{
  "num_hidden_layers": 9,
  "hidden_size": 64,
  "num_attention_heads": 2,
  "num_key_value_heads": 1,
  "head_dim": 32,
  "intermediate_size": 128,
  "vocab_size": 2048,
  "hidden_act": "swiglu",
  "norm": "rmsnorm",
  "norm_place": "pre",
  "norm_eps": 1e-05,
  "positions": "rope",
  "rope_theta": 3780.0,
  "rope_fraction": 1.0,
  "qk_norm": false,
  "attn_scale": 0.177,
  "bias": "none",
  "tie_word_embeddings": false,
  "parallel_block": false,
  "init": "normal",
  "init_std_qkv": 0.0707,
  "init_std_o": 0.0167,
  "init_std_up": 0.0707,
  "init_std_down": 0.0118,
  "optimizer": "cautious_adamw",
  "learning_rate": 0.00264,
  "beta1": 0.9,
  "beta2": 0.99,
  "weight_decay": 0.033,
  "lr_head": 0.00865,
  "max_grad_norm": 2.0,
  "warmup_steps": 291,
  "schedule": "wsd",
  "decay_fraction": 0.634,
  "decay_shape": "linear",
  "final_lr_fraction": 0.0,
  "batch_tokens": 16384,
  "max_seq_len": 256,
  "doc_mask": true,
  "train_tokens": 151500000,
  "max_steps": 9247,
  "dataset": "wikipedia_en"
}
Each number is 500 + 40 x the weight over its row's rms, rounded and kept within 0 to 999. Layers, rows and columns count from 0. Numbers have three digits each. The size before them is the row's rms in percent of the matrix's.

# gate: layer 4 MLP gate, 128x64, rms 0.172, rows 56-111, columns 0-31
# up: layer 4 MLP up, 128x64, rms 0.152, rows 56-111, columns 0-31
# down: layer 4 MLP down (transposed), 128x64, rms 0.148, rows 56-111, columns 0-31
gate56 095:437492502488423524486445496442536476552459541407448530440507519516562534509562529515529427477481
up56 092:524471520550463508516518429488476412523536491523483536544444499480552487491565509445555470541525
down56 091:514486492509490489502510461522464470478551531587543597492470487418583530567487484512444470517584
gate57 094:481518516508520455481509526456439462500456513447616487548524495527480547468495535512550532536508
up57 095:463542499519479497519544498467506467441492544423537553530444492504470516511485527541506498552458
down57 097:488539498445498537517550463509558566516473478504423498510486500446485462515476484529484530442527
gate58 095:510541418525520478603474496413512481491473518491516419425556452515514521515487514500491487534511
up58 099:522555579494531476520503540486516491485506487581589500483479485511432489525582475516511568506487
down58 102:476454497501462458523572465523503487582476444531528478509512499451491467479597506457499440500478
gate59 096:552514488495467489592472491451556516488487452542494490524495612449523515476487455452510599447495
up59 100:501506435424532533462506556538516578592537555477486465487532432505484450404521533482460490524516
down59 100:483429509480416535492503541560502536527479506510540465522493552501546537540571525469544581478497
gate60 081:530460421511500578532545519528504482460518529618474525489462550411494541554491534554464438489492
up60 094:478536426505459558517562535413517530500437504541439511494474541444491509526469524530521492483461
down60 090:469482529470437526497510595498499542443473562548503631506491437436519495572468495527469452533523
gate61 107:481601550544378463517459538505468526451502498485479502568495522496521540525542490505488500462499
up61 102:534476547501455478505551538503533490531454496509542493512552550466551422568522514513457539578536
down61 102:537500426507503410403402486493474532468523491452508477496501494523465493556535498547580497447535
gate62 109:445503516521450449524458491553445533400460489477562465498505566529524489499553548466498514468464
up62 095:488445529546449518501477525552488582458464457544484502507506490590396516566505534467527479499490
down62 093:541454513528457550526480494463505502503478468521537474487472455494467515486369444531468448525507
gate63 118:467494441498453471536449521465426543447514574554497452493521501493480479493542534472605498471520
up63 099:455501443580464524554436596426562499516490507501427507446464460438490495483480449481504496539498
down63 097:611558513419500516447470484493505578526526492487416471489505483474492534525461545559474443527508
gate64 100:438497518468535451426481538505528544554429477510480502525508521445570538475545531536526546579491
up64 101:553504427446547589556523536509426479410519462491537510512473564437538464585522495502482455498463
down64 101:510485488467399542466495476461489498513575396538505442528484518500481589475604550543472507544472
gate65 106:510561462454527459514493547567422493504516389422537535591441534498501518474470499508549523490497
up65 101:532494524473525446436543520516503497489517529526495504473506542447438497448526492493470491562483
down65 101:537496510495507479565457481445516488514506492466468472577466559497445476563455545524550565462571
gate66 096:501448552561506556518546468483506489428524521445480479468536508504517482496534422494510473481456
up66 106:560466516479501500371541454490502421518457529480446496521494463462472423520508472427502443439448
down66 107:531416464432557476478479521508418535467535534519563473585523493522509496560518426512473474548515
gate67 111:487547476592476410517556478529467550481501530449514479508488547512542499498513470517497450459566
up67 101:463481441481532518510544554480518464453409452553528509472479427497522459491512475585520480491480
down67 101:481517472462509486508545511509522535440475523541495418507503490486478554533448448590419529547476
gate68 101:522527541442490513450610471482550513556503481515499467544499474520612494476503494494537529477470
up68 102:505506470511505436566434650569495522422469529428545499488482492567458553504544500538485524517527
down68 104:557537501470448446556499463554497519527469467486512467487508492506533510489541511503564500484534
gate69 092:497469574486483593488531443500498504520520566474534507404488477484458508536523467525525533525557
up69 097:526465558536496500458562435498489514472444515508478525488554434514469463575504495448559500416522
down69 098:457529533473466466490443455475518525527540520470498516527515499523460461495492515514518539445575
gate70 091:483513490483486524530575471453552493544466532459527501472472490475459539419560537536503498529448
up70 098:495509501510440507523469549520475594524543539462512467576553504537566511503471451481469473443568
down70 099:499511512492458546484495443544498511510510483518495511503421567465493538435536559435470563497523
gate71 097:463586550508462556553496524530499505569514560460523479474526482502547545453499500564493524516467
up71 100:513500493473508567579453543545433460508488521491489527577484537484479500424503477482503442502501
down71 098:511435536519510448528536486537525526489511516486556466479468559536535472453494478500466424476445
gate72 099:473571473488495564553494514450537481475461460489493478484512530452501494548512594472509528438480
up72 099:551504495489495510501472503578573478478511540524495512504537509539558496428539472436481529507577
down72 098:495475384491523437512495518473499503460541505508538489506513436538557570554601421476499503520491
gate73 104:484552489503419524487415532516437492549549481497457497537463561432507554487489513479485462475438
up73 107:558499499564533417534540521502502553524477531557511480529529463529527493441464458547524486450454
down73 108:455532448491516490549540549512486528542545531554516487470516504500488527510457493506545531573472
gate74 083:543557472542491498466507504463521539451432536497469414499563515499480515420520422526538525560455
up74 093:508441458592522470491488501441541494477476458530503549463483429516463515487495545535535567438527
down74 094:545527481497486485461516483569468462570487527490539449488475430505520507522448422529479482535498
gate75 101:435537440422497494492527429492522524444439450509524511471586517549466533527532536494482479502565
up75 102:470472489484457438491521496524481517523477445504449536535513488457454440538488482510463430581554
down75 106:555396485479560423509523521463539504555543569474491492439497553565495396505458492530482517421429
gate76 098:446466473477462509486452425551504476493519558491538461526573465482578552434516509520480570475537
up76 100:453500450487495562516515481431421520475490510413506462503505572514542494518478545477493428545543
down76 101:487502470452483532504456515491524475510590500495540489529548499511553559497507463478459582486510
gate77 085:551518463517469484480498534456530489528451461503454487500447499517543511493518493575429515595457
up77 092:537527435494461529523467456479446500438421517504487464452543513476533478595490500494525472455485
down77 097:508488511514469498526485424483476471484576507511431492518497516493532467501507494510566461464506
gate78 107:518547498527535439411542575474505510441499467478453421456496509463594530465542555533512481437441
up78 090:453486567495539486451525525586485496483473551533533521507506490457492471435482502430530507494431
down78 089:464458403540548444503483517429535541495485521524474517558514548504508501565570502530429562487486
gate79 094:455562526573455481477454427456488501584474487533487439482543508514471521508472538493527555477506
up79 102:548528458503476466495513568468539484537476464484471465563490526417602523532474478531520479518505
down79 103:497540478533535413510504504423446426503447497561490437518537524476511535480507485505524547547501
gate80 092:484506442548523522526481501510465558555507495476523482510517484514570522551540402503515478471442
up80 099:505444545554497536476519579509462503512511529461450548514516520453505496525450511546487460536517
down80 096:534516588454443501555591493548501477507489527475449501507470494531485517524506512469559516537430
gate81 092:559525502545519468517573480521496479502429516482502449444557457494542436482515537529557521464564
up81 104:495461454543466483501495480537483550503460504500530628517462561541536493450391454487485513475511
down81 101:460477475466456494449496483448483442522493501496497590526527562518541510498457423513464432516437
gate82 111:530509445435468500497485495499455494577500507473573485533463531498426512425534493448518528498523
up82 092:547561523555542476547495468458538498529513506446460468429452494506476444514541474535519485497440
down82 093:505500508518508477469543473488555483557492466450488480523517420471408541492447563576525476507516
gate83 098:493546390529553424503444554481501500491490551540501513484503567513556508473516559484541481519542
up83 099:466489473489513486536509509572439509575469495531509521522503495543526508493451530528542476421408
down83 097:506417539502515491492428478558504465524527525541451539571435464496437460505537504523532494513398
gate84 102:526498516496432550527568521558470553451463472562565505461574576506474546484517551491498566477529
up84 092:516432516495535439476452541468472541614499527539528552470505463510559582569497565514472479495454
down84 089:482576495516528471454429557528498520527521438543551512495457557504515481532485467477468418457510
gate85 096:535552430435502505579498467518487478477566472433518499466505473517541484406514568538499452486495
up85 095:501450444510543529559545572461410562522472434501495471539465470455438497517508541495545484406480
down85 093:476469531462447492471434498490547474533540549474485487540536483538498508453463504385535485473511
gate86 101:487545497519493485500570487451448453528491532578487441592571517492496555436494504521524544530463
up86 098:550545469466523546468559463443441512507503498496535432491500420494580457566473542500511438485452
down86 097:565536502471467460365461496438518488522555552522505522501537469495545531440413570558509485524508
gate87 106:502500428450506541565543507510526495486545447465458533478590524420458507472536540541562509495472
up87 098:460444578513528470477531474489514566462542612511549554500485518563542453477458454535483484529539
down87 094:485515483528430460524525484569494577562519503476497549528550429497507533497559504475434516535524
gate88 110:492485474544458528540503457558427533442458477525530543531506510527542610473481472505497535438527
up88 113:527487444480497475548519502414539477463562483417547480497477510512538472532516436501518458549520
down88 111:494487537504446516468528500470475498435560475517493488482498498517448511468463405469527562444551
gate89 102:433517472507501495513485508548462456531475447509478447472588506467487517518486537401542559456508
up89 101:384482526537531514468493525527459521604474525507489448485439518529485504499535527526586520446534
down89 104:467434498485473465460528500525602432462478477503503496574495504465506467503571537506506528508549
gate90 095:506526468457479568446553544478524440508546452539540448548468388475428475477527521482485487531465
up90 091:485537465480553471533511499525466461483578535472495445571527501524505529485562510528433513541412
down90 090:518491505492534440486476466517499474477519415570585526497501470445487527481459528512459502585453
gate91 091:556565454465529550462536474469461488464485563451574547551502526526579540500461477464475452505469
up91 101:500506534546509591475556562514421543528509506473470565556629442503502478459471535433517431521528
down91 104:503432507548490530502552519557450461504474493492552447531524472519496472503413597532550441465518
gate92 115:525548514538460427523506528534451539463571516507602462575478526483490571563505480530511530505580
up92 112:464500511476465543484522543514497487584463522550430542424445513520449457450520492579490510578391
down92 106:495534479561529461448500461496444484493505452498459485428533566458450533523616513523534445416474
gate93 098:472586371480461471516433478521530490531482544474461448471512510525471591445498519513493563522506
up93 109:464580482476490496524476442527536514518503557526462505471491459437483500507455520598487500506526
down93 107:514526496533579458506454571479521484449533512483427461482446459481545514534545521481514463437504
gate94 091:437479468505530475576533483467487471463524512485453450456594529483484450560458453499527474470529
up94 108:433478528517505527513564494549494495522480555562545467514469483560464489499557446417559524506491
down94 110:446452507447555495435547507451595483514495462477497448462560517478405491441460475520439503490467
gate95 107:535550545522470458504536428537498558437410474515453519462513438462603438498450510514506538496504
up95 107:597588493496447490437431451508471459522569545455498513552508455444557481552493448478498493490469
down95 103:445495529565520494513523513540415479580444510527514517514496518506506592482471513503559495562446
gate96 105:468426522491455477516513522471469490525488518538452538582459533401522441394512548446564523473484
up96 103:547491499510533524507518500489433392494481429461513530503460503497466451429477456516517487466490
down96 103:524503477539494525557496508492520461427570492483419510488543483506506488536486487480579511530538
gate97 097:570552456571476465457478481548461423482520495434484456497514498510521485487515472498513587484564
up97 110:517444457474523609485533516455475532399513484457460571459497465493510510490542510475586503535524
down97 111:486506521499536474538485569518531559525551462573418492527493496525494438522571504454533605489509
gate98 103:469457509472504506561493465464461456530479433454522439515552466510487541395468503498534462487428
up98 103:553446489484509492498577520567540512475482525481504491518529450518497444424476501550525493504533
down98 100:536445487490613438478537542479521519551518556444512560533501447486511526489517483513522504511461
gate99 109:466456431423440523483478505502491563423460504519582502479608526487519532499478452445510507549499
up99 105:497519456521465534467455444495535433521608561445503468406551488546495523494470555460469534479475
down99 106:433471492520554534473471456446531511535457498477536526537516465480539511453477467512485497507536
gate100 098:475488461442489510500538443517424475503437571504499487475543548542500547533538505454498594537472
up100 103:453431468497493533501483545503388519517462501527478540492569505423410485489462510475513521556450
down100 103:406508465508500549475519499483500471483573523569475572505532544457439441508507393477470500424489
gate101 098:487487476591482483515481480447459507497479552461511506512465532501525481532442485545494500509517
up101 089:515497501529457461525499468547496532506510469587427562560498550513524447440526567425556492469439
down101 094:504507451502549455534483415527551526538543530452504497500531490456491555489407555522461547485515
gate102 088:508442477478456427527484465494472536478508450422526440497498479432479539470543424579454523546468
up102 093:498531440513466496473451491544492499588530501453485480445445545506502450483493522486468477462472
down102 095:458511499539568603518555586526472468480480493506530523441486441495486500566520474504528536519456
gate103 098:529469532482495477534492529586515586528524533453532508501465479505528550474625555505548529497537
up103 101:422523504512531512509560455474525521543494513433554454422491559437513448451491549545529529468481
down103 101:541619456568466482527499490492533523503544488481498502485533493520491516549521480496486573471507
gate104 114:467489501460407450572450492519479503527517548481538491530540570488529556470536518459522490524488
up104 097:535573534565512535511485477408507488479505446485501491446514544449492488511550517508505559464463
down104 098:408474508504465490498498488519579520482546463412549449498483452541562489477562508467534520529505
gate105 100:552444480434472462498500507511471497527457517521450546545494519442527516473533448561505546535537
up105 093:417524450518517488486428514488452502510522513448537465541531535534468498432496532512481407497511
down105 095:504426512564525441567518539411532485477485448487570507527520528469528564459515457524532485435485
gate106 110:463554471438547534542480491581530472383511526510534452506508554573522528511556488510497567463484
up106 091:455542479440464523572466436494445536449599528433446452530516473506471522477520520566457516467493
down106 090:569480487544557515567532525476509462485469512555498553477391498493490460480540515543501557445552
gate107 100:468545506528483496567474510435470527535478415430473475537493494432477534437507507587517482496523
up107 106:486477436518492425451530497491647503451470456437542468508550481548485491503474450555471462503507
down107 106:504477462451458497498490502461590526528536445444467466495513495609527439598528455452454487428475
gate108 105:534578507518486494456485479426480467505448531591469521511585560495556491536453532504504470442488
up108 101:571545554489473572505564477548431584547508482536535484490510541493523494470401526510524504532514
down108 102:477392488452539520463533444453405474453605488527528481502489477450537534514526458440495510514469
gate109 112:422568508483533526570516443512493485510507533563605415507472503509500540502539464495556510493528
up109 105:508482519523540518509536433536458441503486456557483578516470520560499502442505503482495567500537
down109 103:597504444564514469500506551487531508512507481442501494474483493456482467541565539446512472601471
gate110 105:453506428515480510552435547486480544505526506515531483453526485478543459546484566472529560467523
up110 092:551495547406488486475526452506547533529540523548511503498510419538498437569469480612451500542538
down110 099:500550463550463530408488527472489457434569528570424482521452493534480530457489551496445482561548
gate111 098:438555477492533522568527454471489545480502555503548540445570447538459573517507528457517545547515
up111 094:454512519465511480547497553532497450490564509428514546517498549474496494512456433505568491436488
down111 096:528521475511506472516572507410581516556456485546547444538557488496485466477541554494436526592536